config.yaml
n_layer: 8
d_model: 384
n_head: 3
n_kv_head: 1
head_dim: 128
d_mlp: 1024
vocab_size: 8192
activation: "swiglu"
norm: "layernorm"
norm_place: "pre"
norm_eps: 1e-05
positions: "rope"
rope_base: 10000.0
rope_fraction: 1.0
qk_norm: false
attn_scale: 0.0884
bias: "none"
tie_embeddings: false
parallel_block: false
init: "uniform"
init_std_qkv: 0.023
init_std_o: 0.00575
init_std_up: 0.023
init_std_down: 0.00352
optimizer: "ademamix"
lr: 0.000283
beta1: 0.9
weight_decay: 0.46
lr_head: 0.0057
grad_clip: 2.0
warmup_steps: 546
schedule: "cos"
final_lr_fraction: 0.0
batch_tokens: 65536
seq_len: 512
doc_mask: false
train_tokens: 491200000
steps: 7496
dataset: "wikipedia_en"
Each number is 500 + 50 x the weight over its row's rms, rounded and kept within 0 to 999. Layers, rows and columns count from 0. Numbers have three digits each. The size before them is the row's rms in percent of the matrix's.

# up: layer 3 MLP up, 1024x384, rms 0.0271, rows 909-954, columns 192-287
# down: layer 3 MLP down (transposed), 1024x384, rms 0.0231, rows 909-954, columns 192-287
# gate: layer 3 MLP gate, 1024x384, rms 0.0285, rows 910-955, columns 192-287
up909 100:421443481486481652505461597495452392515514463503574427577503429526473550491529530601515515470494446540529499511552518434531399459534506495575450501432550563477601476498438505523529479527491444450481542518444471425451503540515499508468436528391540424495564507504569419541447505549559539533
down909 102:551575436526463396473498519556516524531466521508494481480543523468529442531426442486547506526485559486479516450468505508488476498412405538503507525411456462494490463571547478482566482491584516468495509536455480527546664444580539515450526453500525541494512498573490470491560445497401492493
gate910 099:421516546478581567427439482512484437487519541513398499638449481498422500472490565515544499569450491546562428530455459476549540499483504499531507460439494585475513503494448442546445409478474481553567444516592513539486505534471563426451477560486502507400529432555451463350485438509483457603
up910 101:558517591473525455552468478395424517518616431496470503527444472486568458571480510463516506544472370596488491493518542485497448392529486477478585446469518556476439562511457402357546472546546559442525531475526475416531455462586579481552488484405501510547542579510499510547485514510451448457
down910 098:510415504455502483449494439546491410525426436508507384495440455515512493484371513501470476457560587540524538433521444578479519486446493487596476431511481470494500577439497496540504498505525422475498445579418502425459458543450558504473446569534488471572485548445515493494624461614405533452
gate911 102:403455494590472504466567469523625504477445470549422487488492538495464514468516538399528405484525456458471502427480506412473540576540464493465587545540447510491479455506513479559573484527501540472523477531510502413491456509480485503507550451480454509478461521479483452476497467544515622402
up911 096:470425470495446520572517485539555486604570582530544467442444551477508534511486547511401459487510503569459509537547549502490472523513546382458589532469492500582531525446536486502561465577460493496579485573453517465531545492539487494424490485433543441509477510446445436389499461479593543457
down911 097:531550574462463536573590488493514513536563533487550463396549572503556551570376487541507468449445444515458498452467576529397442477605439522427679491471507465503488569529510499469390518541541525532516578337515473527524467532507462548505599475488536536486523488508555501461510479499522460494
gate912 097:596519465485465446460510521431565588574472583481515564567464529606560558500483497438411495390514428543387590529547453476454489506511464553474439510489498428521433480510495563466503508537515517543472501515474500532616495504541490480498558501505512532481521536536462568477443475458437475507
up912 096:465437495416501527450542384476502532423524416514483478625575438532536470489535436505525481542451408613494568466615448454494443512510538467474457485452444486565522534456510495512518532411510516524563516445442493583594548555501420573432535513534519526477485503575468481517477527440427445537
down912 098:510473467462471463593523535422426561538443457561475442519540464477524505564504483554593580468477493582512377501533452514503381457500597410579524523518454493442515486500530461548482432506497478557578428434431614550491490521518459543533473483457535513432524438517440510536578589519523470477
gate913 095:522498418530524456452387476540521453513546451521487556464472436502559585494430542531409431512499554481523545541564554526516566541557481499548554533372457496468495457577459512554510452466541460545475582537457470557482548428528451512510524499541485532553496597501522497462481372593550499480
up913 102:505547390556551557509446402504525543491553501511402601487525475494467550488510570574453463563403542442567430500500508518576527529490486491551449551552525445589531459501440509542456449541532480440580530489487457479532446493530546485539429507562457514563524460511460499399394517492468521523
down913 099:519552441477435604523491501506504442559420431406499404505422441481431520512546538493517460511495546501476445445497503594535460566494510523477492501541488518574447516474479448490553529460474453545481524529471533435559562500448481445453475511501510502411529474431520478435574538451498492489
gate914 104:383428460594454498498461492434619526450527492533485486501539583548405568554444497537458449493522454548497381544416490527423611505460494495456478545547467474438606478490407600584465469488535544483460414581510501555496483571575501522488601486525428518402479463428414467429491431412562483527
up914 104:499553544497494447438513539529562533591565424536358497527514475506480533520455492470460548423470431528575583566456584422481457556547528542439528534480535569574500488538495478451516559585473435534579578504505440541548452612511617447557591439574446507536497507505599571587564574448474514538
down914 101:514565528475492507451505496534538568454553655563537462474458481501571538476608486484578577443563472454480522449451536571500478480431529481561574568534420562536478524566410360577523511409510570538505439441463489482476458520547567499444426547509501475575447543530463461568490535564491527495
gate915 101:451585466523432580439472455394465539449573418501443472501482514497541511551497528536507518495505522537508549411602523523574525478509523445529580471442476574468517485517448607483391428521463504454408506466476495489490469435442523514485435413510519496446425536563538600482553551630489579515
up915 100:441483459578546499461404409505565457488456483495443454471489538431591488465410493552419558476571442461410526398506475533437511488502416462571517532504451573526541482407487529503486522506421522519515556494590538618488477445556525466532540452429550467479459526481513558475485471473540572560
down915 096:553474600529468509481577560465439600472456480631612419542482471548556440509534525543462541533551524494478435519593488573533507492394574406463453459552522468504507582517542512505518433472502566449529443441520488479458499547466555507546551541464471446439421495424479542529500498534497514428
gate916 112:539458464462521540443512597580489458494484468551502460426537499462481554466611527459485478494591590484537592451488528449464506517457611490561490555495473415505455486558544427459499529510639555543393450526484524464482476516554477525496497489535514440584477559448440464536537496559550513483
up916 105:475482518508501527539470458575518509524507478441557470484535473542552418438495611522358450583461462499591486549443583561583448517610521487545452553605493435554450544420449536433525464487543422426496495396472503425409521466477466524466534539392448396518492511567528489493536554572509494502
down916 106:463494520434513440512514582550492477561450460532363503622557534556495456467406489518444471483492563469462533572461431333581439480518464477565440501515496553486492529489413560486511517510454566549555550546513487438463525547444535523488397538554465543405520531516490447564454551496527555480
gate917 103:414533519535562537495538518483479469532448451495478567532524517500499528562577459424513493429474479463455450559488486556560571554517408519577395422570421461487511436483488513416412510492514470522403520592479488600460480571569571491484486459479500503503576570464476507492534501516527492530
up917 101:500418364499533537577497546492511505462506430456455518465631527447502526465479546450425598510482540449527462535550528543505491514382515463553515526499460510521501517490478520493518476514434526459422440499494567455467514550476523546481516418552497475550446623524431624396528477478508468555
down917 099:518444463501525485539521471495472514607536538608598564528503474463473443542605389519479577435471510493591456468408507502482462504404522512510445526461571402570421445548397553496581448461520413469576606502510393534515479478566373481492472540546389516505550468494428485608505507522486541493
gate918 101:594435503434535506449461584553490452547422444543488394589580509492530578505464430496530495512492500535438511493523485527574516477551471565549499448542555532542547476564504449445494420513596452587437485575412459526508488469495545486453536557477539519515528544568518428541523504436551410454
up918 100:575441461386411460535566528412498480544470458474537383426504508476571502509431443404585438454463541606468479496517555559488616389528490436455596473464538437450507470441471546437473479476499511485401475455497512508439523566555485458516524499544537486411463553543441436607555616537517446519
down918 099:487473470499442494447603441541580484404464483338505617451449479480487459427534485454524622493534480513529593506449565552455489446555561421502539493439524482501472552457410532528475519438476515559557464492548522474534530566536582532546326476429410560486525371492505509496536559626541504507
gate919 094:403544572444498470457456507573448565451478439492551529622491451566443493493446486527540561522435573549505449469456425431498446463476607458405538535487516545542472564567570580435531521439458503445564497460492453494544380587508536533566414515513484437435506487587521395542455502459480596520
up919 098:453510381485520489512577395576536605409432539455408555533492484498427438606584458520422462507585482561483476557537478499563558534460437597485480454542565485509546491548527507564434476523491569474555511576479527430458405523519567476486498420490483466495470439564550444439490464580530375514
down919 098:489559491482506493486489388513545444492509539456471517439465521516549493502501501514524429508503437492418526417417585666542410493486470572529485468577453461496459487487444655455601572546543501362464641503556541502473536444413494423534562462552554520568445486468378584540532531634498471543
gate920 091:422470495511512414409506609547549573486568543542571474503481582480505593463592649452471509598426484505522459441475497578555540495460523475520508500395486467459426519489466455432496462501523524469412530545486511489520489449526474476458609508395562492478445570539545616525557511451510521481
up920 087:574537463467587469523528378480556430577463504444450485474531444502408452529428359586456563489576567548405509566503506452469462535507519481519492451577510537512567422504428559552499590485429514524523511500546408394500446571514455510608467498569473502566545496409552455523513455496540591599
down920 090:539512447544482411450545520564531451467488441526488457431494410569444505483443524460502447448553556518467482456547512501469509499447534548509478480534480493475592607461422595494569523546466495608477528500485433483584557571447548453540425493578436533466412507323468517492550518549559508494
gate921 114:548552474477519495452478474483533517520537551548421516475484531511401567478537484406493577504446474414445518504499514571439548571490497531498534581421471522498468474567478616497547538439577521572489468483467448456515511532422515502501493407518513582462497506419453475467547451501465586498
up921 107:498541473482542476419483507463490501467508472478377534536380518541493551511504569495430501387445493425434473432518438568509486588473463532495560502468507502571515550528533551548449577480517432522451455453554472498575546482536505489476473431543561577453558514512520488431525416438432531525
down921 107:566485445518501515500473574442487534514497447355459467529404513550550517446500501552460498547484440481542448451516472504528498513420444442495534448439463483503574512544504488496410529516513488490470480532458517455571489535547495568480423463574489527521541540538471461479489438480440551437
gate922 104:540531401529476556443483477595464518478433551461430421438492525478450514485519538544446475528492576546531569457595579570535562523487476433506551533520443560506498507452489497499434551580543585490467414356532422542478512447467560558541551482434431568449440553520493517501440531391485479482
up922 101:560420505442488518545504544584471587508565524507461586505433453454491491471537515521477542407403552594552441438440502450465558442576466434560579462515477568518484469484549475484496553480549422566500551506442508459434478549560465506490557526501514554466515452470474504488429487475481565442
down922 101:469482474522524564539523509454491497474488474449450519443558477569522415466428514483496455529576407427454500542448455464539465465544550452508449520484445445508457495612547480462433531460487529489633491504534484515501494505441542364556460576570435490491547540513454520461562462492466474489
gate923 100:544521499517565353475443432482432500500437501520516486483533496487480486507483616499484499552550474465510521421523470461513529492532521527493411532413529527519512443561514555573513495433484511408482537469519472545549491464430442478573583449436506487473512515491397507433508514516575508522
up923 102:500538506520527411421496440543494462557529590453473567488501483364603574544508538525439525479510458509437456423508591533544467426477378498620460488500459601559520494544502463388549505415451596494501505502546433442572560476582626421599394415509422410596480475468475496451496493436478514497
down923 101:464456485588529511538513446466551541529478547587424492502553459510536460499589577558532515498430515518560549447593504403483436536560523525521437459485437559427441457539595540537476594498447518486614422547447506526545542467483552464530486448567511578557554457490524519448529522434515469449
gate924 095:510537423574349557463513458525481562484477492444453509561474406566522457555440551498462555487510483579470526648433468455456473473481532636502450482534570488572512354453393534483454506626573447482525445542484478486532438493446493509581412525487488543509525463455518395577495568597639587514
up924 098:530472430415566528400568497490582454434523523542471560486458429466471489511544504456439456513551399505484518520593499566510483437523554464481447471493535540416440398493455547517524590507465446566465530491475536491467471572420449514544478520483578503458558422547493577574525579571508440492
down924 099:488443602449448571510428528532543573520495484463523506468482511487531438447432514516456461548379506527516484508468465543530578491499405547439511482504545535483509537453487523537393393626524475529561530477557501472569446481554517486519542475556519419507434524500471471454505478481504551551
gate925 098:506501554512417537587537455507510464529476469560538409455435459587474566452514517470497561547541550477445485371462537557481488483460478580531489580509461516477436572526507441456523557560579471488497584545549529408516496540392483522466528505563411596509561451510429614549581515429496478546
up925 097:476442447468560526426527569543511497562604510540524524574525473524483542498454488543581546355540534538543522552531544461486506496525512506497471487542479451509541472538430534526450418431477541548398402438508443525382542537549481440635503474455486556597467563439549469474466500493490448469
down925 099:529406599549443444568513456420513492500515615596534486474554470549438532548501524474535602552563534440504495526549412484519478459520427520568441580559515520425468371589487460499508516399553577526415502467508466456494501547501452468381528488549531549541571422511546559515504486473390512506
gate926 102:465454481530563385476545570602501493467426476492512611473511503517494516511455506447484536464535459412516489433503527505584472562505502577569516438538491591399512513607455592549511566490517529477501524457477418554485444403597436536445569464581368457492448492495486585435548523518516415414
up926 102:483579521540470561546462497450570495499580488441553476436563494395413527452552435435517466550428578537475581490429468526493440434503381414516556579459545472535436485567480362486483564530441504561556571570489491489444544435503522489490566489570573524494397525440481574532443389460416540562
down926 101:457522461524502552463523435487548505554474481421595485508436589463540518513541461490538510530479589484515468451562455619460516506464453534507448473459500558445433503525471509463592506501498491500373437501464526493531533520549488578562509575515497526438396516499501460527581586484412438467
gate927 103:506398489478493505500385556440487473568572478481459517478521498485429516527543533531619523440524465450530428537523498513464498517478478507508519395411529496510518521550507583500570547504516369473572538498535499494498572405464487522503562446525506559430424535526566476508540495543423569555
up927 105:488483553449486574519564445477418599484487610484492498503494487546510532508539525555537529463420487577503447494563551426482446412456466543584481511431527503539562514532488487498404519576599496497545474465443509471430501429457461404597495462377522508457541480461449446493542474523547480497
down927 106:469382596493503435487529428486492566452342472322433469558528457625549478522571432481473511519498525499538515563516572520436513425500428542519560553450496563517421456464421632498546508515491478517422441513511461451335495425523511425463589590484460481569464522606518465491475467504451528418
gate928 099:479544532487539527493528583502506651514629488577561554492590501463539548561517533442514432530545462537509482509522584542527500498440509575437480518517471549519563512419498488494496431447459535476508474442511521444550512528453468413568534457589512545480527484450487519558414478581511500555
up928 100:564481513509538513562508531495582562500557550490461508550545523478465510504510526508557492416487567448624540503406524515488464513520576543568583493561490533529555440425477515468459590427499481571488393506494485554537474517515536468449462547507502501533501513522486507518492500396391603480
down928 099:517557516428454549499523540577511484538559461573461588506498572517452450550478444454415500397544468512580563452572519506563492413453438601407548470476554478510453540459493511569619480413435536460493578484498442468470569518386531429510493462407541565506566546439503532594567453490565477449
gate929 102:505426518485490403509533442497557546441542537499601534388425518560580496512487566410562495553505571534520422503500585536481532507516514541459443490491518444559502503632437526573509456446479496539522520595529589501471551548507530503404503515542467441410530540532431548522570482530474507476
up929 103:534537536434585551515545449464557577442491502483455570564551479531495466498494380641441378550429469559543413478541520492545449428444575543475540563516584532508502598491514500472507565499508495424534514469455482490456534500459395470444462503511449463401500462507451517470473501490452454598
down929 103:505469458401535521526553485489536442570462439592483456535561533492508500560536505578461466440467568492519527478425530441528519535533493454504581487587516481503509510490555474572428505529502488457660474486466484515469380581388507466469477476453529457502514468602483416523464401484541553491
gate930 102:440540553430618494448508460472611470447460588501487485483524538519522559460499530460443502532497458515417481497528497563481537459494481517622486487561428555512513577475465566486556472461497483467440484475613489487466538507544533504582534484471608465418509492440516527420494565524568519533
up930 105:492406422520528614563586528492490488491413477543543563526497493578559489523541491507411405523537548409528514666482513460394523478495601480480459533591498396494521452481497490490473404520484483525573488548411502510441459569530534489506618580499503458539539515416502414518467577484552523499
down930 103:500560464484444538456528434537490484520527469671499532543558348525504486564529488593481599516479520386476460564474535384409479380632525510558459537427486437519514479480490455505568579624487478523539585537446470497407440549550528557530504524479441462547537520474505422517469564422438490559
gate931 098:541570577463414476494478526493449490481531408484505473498579459533498493577548570487543455491532527553507514490537428483546540519543502461455464494472552453441469514497515555507568542516600599418463474571462554584406503460415461539584543414506499537452476441456535499490457546589544462559
up931 102:453468593577498479453465470585510493460484491503406505435482472471595593532487542458490525520447500514525554527482497489461496479485494494466427458391516521408463516459461473494448529557473473514582492450507509510402530502526516444426489450402516498478531520467480448465556546523519468475
down931 094:538476400531587581539514565371421568536508446706534414505556602518457458533459574487464511498531501465541427500503477556533531487506490539475556419551485407602460597482569451530484470495434521443372436500441511473570541466444431497573450531452487503557529497570503482507466395473531539513
gate932 099:552500499508511568472509552530502508384459580488559524472467526562479470442502456440483478486570525485494457462599531518551579536602406526475420569505517508467344506525526511445446495468505569575432484453475450511438419536437570385517546495510451562520492614495507562475572473586438416480
up932 098:478558663509540506618385522495550562554524444492497538448519523486458490536409480547492492458530507383502601537502467544403459488469540495477568497514578524547543456495492457486433473556565500373464401607474537545568559448386470599549538477421483602432509535471471471503503520491539606526
down932 101:526498492455528458548482543509501584407575551439495533504421531483564466476553479499445538418548537507498546473622482476512483501541500514525540593552537466445388489485501382544446475525546443518473481509476391498444519486511426534487480445470513627563504554519445497522564470495396493500
gate933 098:477471450561511544392493499480540534548483520547480477470484502479462572447488427510425538528457448487512471486482493516519547509458451517526426577443453532464349442553493493419512572545576561429395499490554468482437562580509495455569460581513498560589524472380536503457566498429485493376
up933 101:478404418447449560435516505474507559574504456534477461551426483470507543481480563501425504569603511575572522484550493460456486449512482521520486586445466515427509527561434505458506498468546449490489547450603499484545479620557510519510500522563433478441530464455502513560523465519553465484
down933 105:470455469387554452499540465507452507472532482389540510570475488525459437510523566498452453561448526575528486496514490514479477500569627476550563447504576425546548470411410497480560523408430461473588419499534595463623487578448525584499548508429491494496479490565442548613446549473433511474
gate934 101:600429499492518549517470501485551452501498528571458537453536393346492470511557573501414544508588478490493517522584602457529510477516496497639598446526567455500580478460484492525499419497474498494488547573510559514486446583577513468495455549493509542505491557504396478620398470527534591491
up934 101:501549548520498400496473402432547518446554534501478574524629539527483495534485358490501517529489475566470473506484508505537528545508484570563491504441524499445512450453473472449631600495557508551588526465488456410510579459444522502522495368414559546539498502561613418479473504494483525444
down934 098:504441529535510489505410461495496482409483509602512495493497434541466516489393438504501495582519584563531561570503514520437588537530586443592533364466504583504534480469476573527471535432514462490534501551557504500414431509636543575387485516504585524420449441542385520537497494585502461500
gate935 111:579503515481570557489558466555554550526547532547492537562566458381508577510520455547478510523494528508467587416552593543461532482513458491557534405459524494507453537491405505544602517573438463615539450542489552407482538579446480496559421505493507516493484444463478472522475518490597546642
up935 102:455494450538479408468524472438473439532531528492489435554530595512443495517491585431477554466524471572492463521393480484479456574443517394487455486485507451555453526536540455492463534521530596434478547470410551475560386508511565469553561525516586540500479460526519520398532454439450537477
down935 102:375510373489555492450614526486441573521552491316385421599492505414580433538543504483457492541552538495505463522615505492483541546476527461541488509495438490451470488502578518489527545565447493449458460460568531432554481459494508455498447406597492477463538470608490374532504510482443614523
gate936 099:538470546517589449486524497493488510482447463450559539526480469392496527385546561530474501489520470497502493445495525559406506505490461530535546512531532569445493506505467551483550539466476448521462491487452558527487496467481416505439516482550513520461463388500499513529538504568396464516
up936 099:527566501562366513476443537508407516535464589558380512473535606454542455612395548533542440448440487535454458486460574468424547424561526493499543470464541464532436521537475514414418492528524545552503490559525441521421556490550489533394451558437556542548545570442498517578437496511468473522
down936 099:607501538581542460460496502462497510555409493613535562464479528426474437519552478495488473462445465423444428577543533621560529535474473561496521500512459433425484452516584421448523562432453495490451431542460518480465520429502404531598450494503412406494494413501480521534468458485497411454
gate937 096:544569506516471472490561540500555590547576491488447524518504495529466519577493423496439500504553536467422561442515480501493584497475562429456570589498484506473430444489490503541543573491560522444531503529506486535518534397485465536579522429523474475521439541476423459535488550604504555531
up937 097:531550524428416515528579548554586511526481456554468634434373532486471503490468396491507484487497569562400508520384568460478474486427528446467633495491544493548558529509356511521568517467505546439501457437458514553485486473432570590600573438512430426581513562476449436483424556539575515455
down937 093:410563487417508557493524591480474447539582544330456565425540509627460579492523503477516546580512505486572478466533486598511507503444469517447478525470485498531487625479530426555441474456501528488509538466482553411491474529525599453456515526488527465443491537491480500489526479509579535548
gate938 094:505465540501523574510388615427496555463472465464531463484498496495414487529480541419496451445545505510472488452471438460492481500586489451562509429485453561561484474510516574513507483531569479488448525499450476512485529550544480475584588506531570478414413573467526593517483457512521559609
up938 092:494474511534434493476502569451554410552471574524464549396455496540494548587505491395473473524476506384448551560558448595474569571576447436461464510514408518578551449448543525544442493569559438416484568514522469473447491452416483401472484509481460433504478582492602512465458547525497454453
down938 093:452438533475503626494506497543558479453375402623488465433519429506479456553435436557550570509509606532439468481432505567539570439533473537522543518538567522525459531512499463491504461459384547471489432503454511479524491498519400461469513556495582612598548400474520436507416456427434473504
gate939 098:463487475530515562430493511418542388572469464447407519527558437508456406500496543464470502466472483493559476489462468524489595585470533582510523495469505445400600416470496640526537604541473565525510452482508507499460540460555437492549541543550539453527496450415518427469512508516484523448
up939 103:474499490459528585548432550529524526499571568506640539458407545497512587521467449538492540507424526455477546397488476498476456430467488555444532636515525488566496416526503486548545521506514459465497466551472464556488495496448437534457473354487539561392532509441514431602586556426529545519
down939 105:546507463532481468520542445471499472590476517427507379474526514499401553479562503496437480518474485500418468461434470531576492533584534548598545593527474521522500522403488489529427490495582514459400565525476617440569502521487468581427506526610532416535520429491455449512518436404468541552
gate940 090:510455511503515459513527490457517496463482379450440454534592459565563466371518547525513521452538476401437544486486499412430412541567561493535585488484503518456502501529493583556431440495463395456552625539543477571492457493527436506515591516516537511521414501565508451499474574569582573433
up940 094:410525589479567603511490549576545444423520548530522483513520572518520521549547466503516388525486500478507480524648455532538525581439428484472394577574451505424433542413470456491493488447469564544489413555487490493488507489440499467554424599504532418559588513472374504460470457446412555541
down940 093:516612513567472418596550436487456552610492494589460599478512532536467466568467496458553532485465517599497436575444440495447476533450526507523617535434589475547451539452472464513444515553446548503466500530525425497486436560411480419416441506553502489521481328549545465542477571465480557477
gate941 107:495499413534491552334495577574540526487446503545573476437410405473510570525446552549521507541513557566470515487502533513424443563544415473419533497546495531477563541445464498542542498465412614514545474502548473561454473513444540511413491536536608569517509497438538527525487458536491542422
up941 101:520415381452483502471505513571570557431578552458480531583488442513477463528525498515464560549480564494484511578480539566452447574518542430519501478552462587541600591498468517488387506489574464510529529513480559598532555470522488480492527438506462510426517534462571417406477589502560521551
down941 101:485522475546483539514464512452542527439581513553503529539473543528499454471503534586473454586503492498495421614513474537489463459604466497466482587541439555533530565465574584448458529491454495512508444525568458472565473454474466588553501555502599483472543462442492552494542544519499550438
gate942 100:450504451518466501584364441554473517470603531515503440483467532454541511525423584526457491500464455489565489517467509522427492436496411526560492494488475519414461488494478549464543434575497589478489453516320450498417566456447509525503452523536525497514435500421488443541475491524619583384
up942 099:410552451493497587521466479483463485476589531447517472394415573477495505463486534523506566485490456518480496478504451504484520418474518453498514487484556502495445527499416440511512498479560565499507445499476548468542473520515492462519474493537521461604542509486507481543492530452446588526
down942 099:508567561450517535545566610436468519597471502601612472551520426463544533427485539557531419455522499482565492450453516459558494557537502504422531483570515384563451491487516365592495504582396527529499499559500463573466523565405448559505502532498536457479481471507545519499452511542567506442
gate943 108:502466420568486428411507487566480508442386511473522414487576494548458602475459468460432552427561558568472494594432515457482481564549571524578498367475524377439541467545429498576493485507499448459565558512449424495439474485420484481465435532520459530490451531541552457518523523482527520496
up943 107:520545490477513546521490547567491508495449482412410451457512406514502451503503462601454536418503541512521443490455526506475495502550548562492461535444511491485535555477433445479527550490541436404541489486519535534450458451490397439475503524543455593557419449556514534452516606542519520454
down943 105:511603490510517443522471498508534383482520531468516504485511484454480546511450500456461506515534483480489496516449408524603476491606563492493496545446525501410442479458393454498548556560438519473529489502563580516566516542478453436465504527444554547522457452496477515422512521488367509513
gate944 101:579573474458445513435483399448464468504521599509467529454393472465442470465512532458563535576489468423450561514522480475508474543459534530481452595507454354416460503483584483450552520513510395462547519493614543508498430490499404496418558408509595491518481523470508491492518533440420567541
up944 096:487540501460460501549535536549562489480491475508606589505557473483531474467481472413527494523571548403448512424549519514436508458473433555502519507525572554610424436515523570494497582526474547490477537474464548529550568523457443467425556490494552554456538492444470488494450510420493464566
down944 094:517495540594569530511411508471548529523516461485480524484438493446559482537499471471478441301524530475455489512546614493490479434487427518475515487562535494521536479524515514587512439424525496435457470376483554490455462537512501412443424603510500407545387467469451450464529499493538604484
gate945 120:442485469407415401425609473417491489412475560519553489483495573509561431500445475422539531521533498447494466497488433499447506590473519527503391600521446406533460480538554552509497570412416568471541505506548551462520466473485505470542542445444540572487573502447548498448512502526518463488
up945 106:512495434558527495493435546526546459490520478498450428559430472477506551567460605571417533443444519528537534514507610391571563427527587482510532432419514494484594507436506486489494479511570511527465523474469465468423516482557557452502422575531454435444436497527515568569482501596545551432
down945 094:421498522392428498447599380433546517509408524601520555488503500540628494499486415497581528571466565524497504546523326473459498493543458502554447618429453427593476462530510514448528531492460477440575573520495532485568511460512449557582568437429514588548603436550553477430531502429461470545
gate946 104:499420474513473548474416506486507460485546570530447531424483518523462456469498462508492528500448503490540474457576509430483552628503478597467485508568538558475472533505471474491476510493524470492454494529450359452499514593575517494502515475341454496358463546453512472580511595453585559481
up946 101:464539498550524536457529551507498524531509541541528529487519590490499493429586513416561482561554388477542552353461437588495422467443432416550446507458481555575463472515442541475497424553436490549535579433537532461576449506520487464487464601462472483398464527478528578521409567490560524502
down946 099:483479522482491553494504588455441479485626409562484450557475442489479437517583546511517491485478512546509443570437487481472468516509545543548570440498474504559548460383455481532533525494487427447558472405487446544551497504454547539556412444471465483546603393492458550625482400439617549469
gate947 101:525452507519568541540444483545429444436453530552538537470547473427563499469476484489478505458508498559517507456534518457440537502466399615575576498517518479498445546497481460497505500407510551456431549585509435435551490426488504517488489518516609512489563470514465483581449458419506508555
up947 101:515512477532456486510500536463537419512489525504463578428557491536550499571477501425629506471455465531432482440473420479543400487537536486480487545520469510502378492530498499471483496448522518518488542573452469427475443477511501490543589451441562467621527566527473441536404547451419548459
down947 103:431489479454434616519569483434478461401603478534459540506518507544446612496553475494491491524521535482472516543543451549584540509506527507471616438509487611423411589557476552523486494526526436457573519516559509436543584537512562467526531466510491471461428591486459574531510519538588460481
gate948 099:459475439479539474487493472502584496521542506543497574542567581551475487380458470445567434506505518412370499492463535571402538567542656447569583497506416511512515534561471574451497517455495547445446527448478522473498436593478470489592542449491568512439556528494527541414518515542529435502
up948 094:571526459495452550524453470539476542610506564484547489518544422477502639570568472497481567472483469536553538524588436476576514495568392491424444480483547449430436445474456529490508465587488546519467495472498438490487539421479466426431478532513416610517490480430415588578560451495455517484
down948 094:558457451516476422477491428473630445445551596469463526480514490568489446496526485518472470402480526444485523470553504546559508524445473482483457520483508518505517483519442571436511541478531524464483587567486462436622474403566452561573547468549548479540570548443483536464547416486489501466
gate949 103:485484586480480471509507594584567557515449478562565560385438450486522566503415565536431525515536519478553464465537493522548458508412457531549582620555465483560407507545459481519511558470491422449519488495475516600529469440523527442501370568588528459577517566409483497524507574459464536476
up949 102:489480580466492502436484536497537451577568490511514438554551517525529457551434553512537406606503400486527559630483547469581524583473529505482597508540493512475539501448533444386535482501527435524490442536412500479548507478517602465438518566499524507557522454456479599484531528471448550456
down949 101:438520513467491467460533499504527485446523459453526484477477467497510489515519492376510547499500426566548424592455524566463476508543543533469479487583450517487529455480591487455491420526520486410501525526388523467493515532438477576435540452491490516495499443482506502477537564541469577555
gate950 100:525537560573525462569463550545497506453584512548513530460483489514526563435518512574412425477602502374530500510506504612487585603451499533488471482478483463458505502486492496475459475547480424518496560500521507470521566525505515430439481539481438596576433553569598400503477449434501487460
up950 100:485575586562520539530421481472532517509539537537572589469541505494511558447640507434521449552564432406440517408477545595467541548504511490531457471534501480456431512478417591562523503500464486449511514468550470500463481502442527376519607439477566516537487452472482495600525565539541440474
down950 102:528478442461513531494480341523459549502533523538579511500465414467445476467465497514486588485498428563563541579544447508402547396485475508627463416497454419501508455490490491479487448447441508496517459561540347539506467517557530546491526583573433431457515491561582530533504439488464523482
gate951 101:483545502443457571484553473518498552538467471565542501510522499497380435434646494413447535498529541456444493582507468621512428530435448492480444525497545564460500530525479508517573547493607516560432479463630488513525389424412532477554562436462494526513492513368536498488454521460551449612
up951 095:518525509484612474499536491647459479538448477531556506532500529499465513510517553564462599533499583398540493427588476440549468536532541536498496509428455519513510512562511503573485436455489559553437482488538489524562505501407564479492465574503499613506496508455458511491507442377519540466
down951 097:461439528545498462460483549469446498574576587487469537479439483496486534521502608506501494519497518465409460535538514595455487532483457530463539515467425510415515468505448502506542483521475529445507509469548568608483456460562455446461473517606568488443519531584526431405517614563493543541
gate952 098:469599461519533499509481513495593511512420407578461535491492416539441457457534608515409443553456422501626578477515551516482556613537497484487503436589517569524573516471407460445511548551514522405537470447463480427442479533535488430629471442466456481435375486469506458464509562503455430509
up952 099:462431497477406499555535496469516507467499369500502439467428568512491473519555461546419548444325455502494448556572474550484595594542449538454487478539462547519475465479539509486472535552527508522502516504448495526542468547472638427532477512541464452558485575482464409587530505476540499563
down952 098:535408512464460488497458457551476427603493453471540486496472475494445516466453455503500532521513573437467520510448400503527436452435411497493484514406473474557467522511606520517544485455484425521450532533559547510456614447513472563539570519532594642530520429618489522467493556528517511422
gate953 096:452465579472542443487520554611449466456548492553593583517548459447539527581514456457462562463507512533497507553421594424593497530474512604605586539436462519527423387520518483490458538513479453545474513559564559571466470572475515452476433526586489471558490538448495533444403514503446436528
up953 097:467517501485481514580538502570496451510540480504496460547533505471502539452530472442468490531513479503516506457516358534353543383535501451544513558497508558516497565581492492527524412460545590394314581559427544492536484480507488482517594510518494507545453455498521550499600446436425453371
down953 099:478491452534440544580541547495550450510493502593530418473585502437552364459532524531386535529358456529601489430438477494528406450497501425470522483567516504527517515545454501446456545511436563479598412534544614452612459501539504556567462472485531444461496472461503524514463500483516548486
gate954 097:561501468451465577630521404565515581489519575543519505636516455611482513471510596434517567604553554443573511453551580466471488556586510612514569539506461469518520495564574428540612524525472538508579514541416448506549434504465542570466562554437479537390534454498509449539518486440502455507
up954 098:501580482551517510428470538494404450515621424456549519494522548446582481458503482551513461471602579490498425537481534502499531494384464521460464501434573465549481480516358525521404529447543436452398493523528535479448524448483543507539509541597568591489511464420465465485547603465511501470
down954 098:490502501487515501483414602564479507503467542436550461522583498480546487464491487435444450554431537445569531592519433598481493588440546568552512556568486553487475499445528454478496565493475571573567511545435491464514591474479528442534497482422550508460554423486443570396544536492559500502
gate955 100:519503520531503582509460544558483514525511485460447433565511473456481464501539613374500549491475499468462618484500504526411413394431509457521497445517570466496442550474433439520533493600447493510459457510451422379495485468440518555507517457460463509491497539519531626559540614522527474480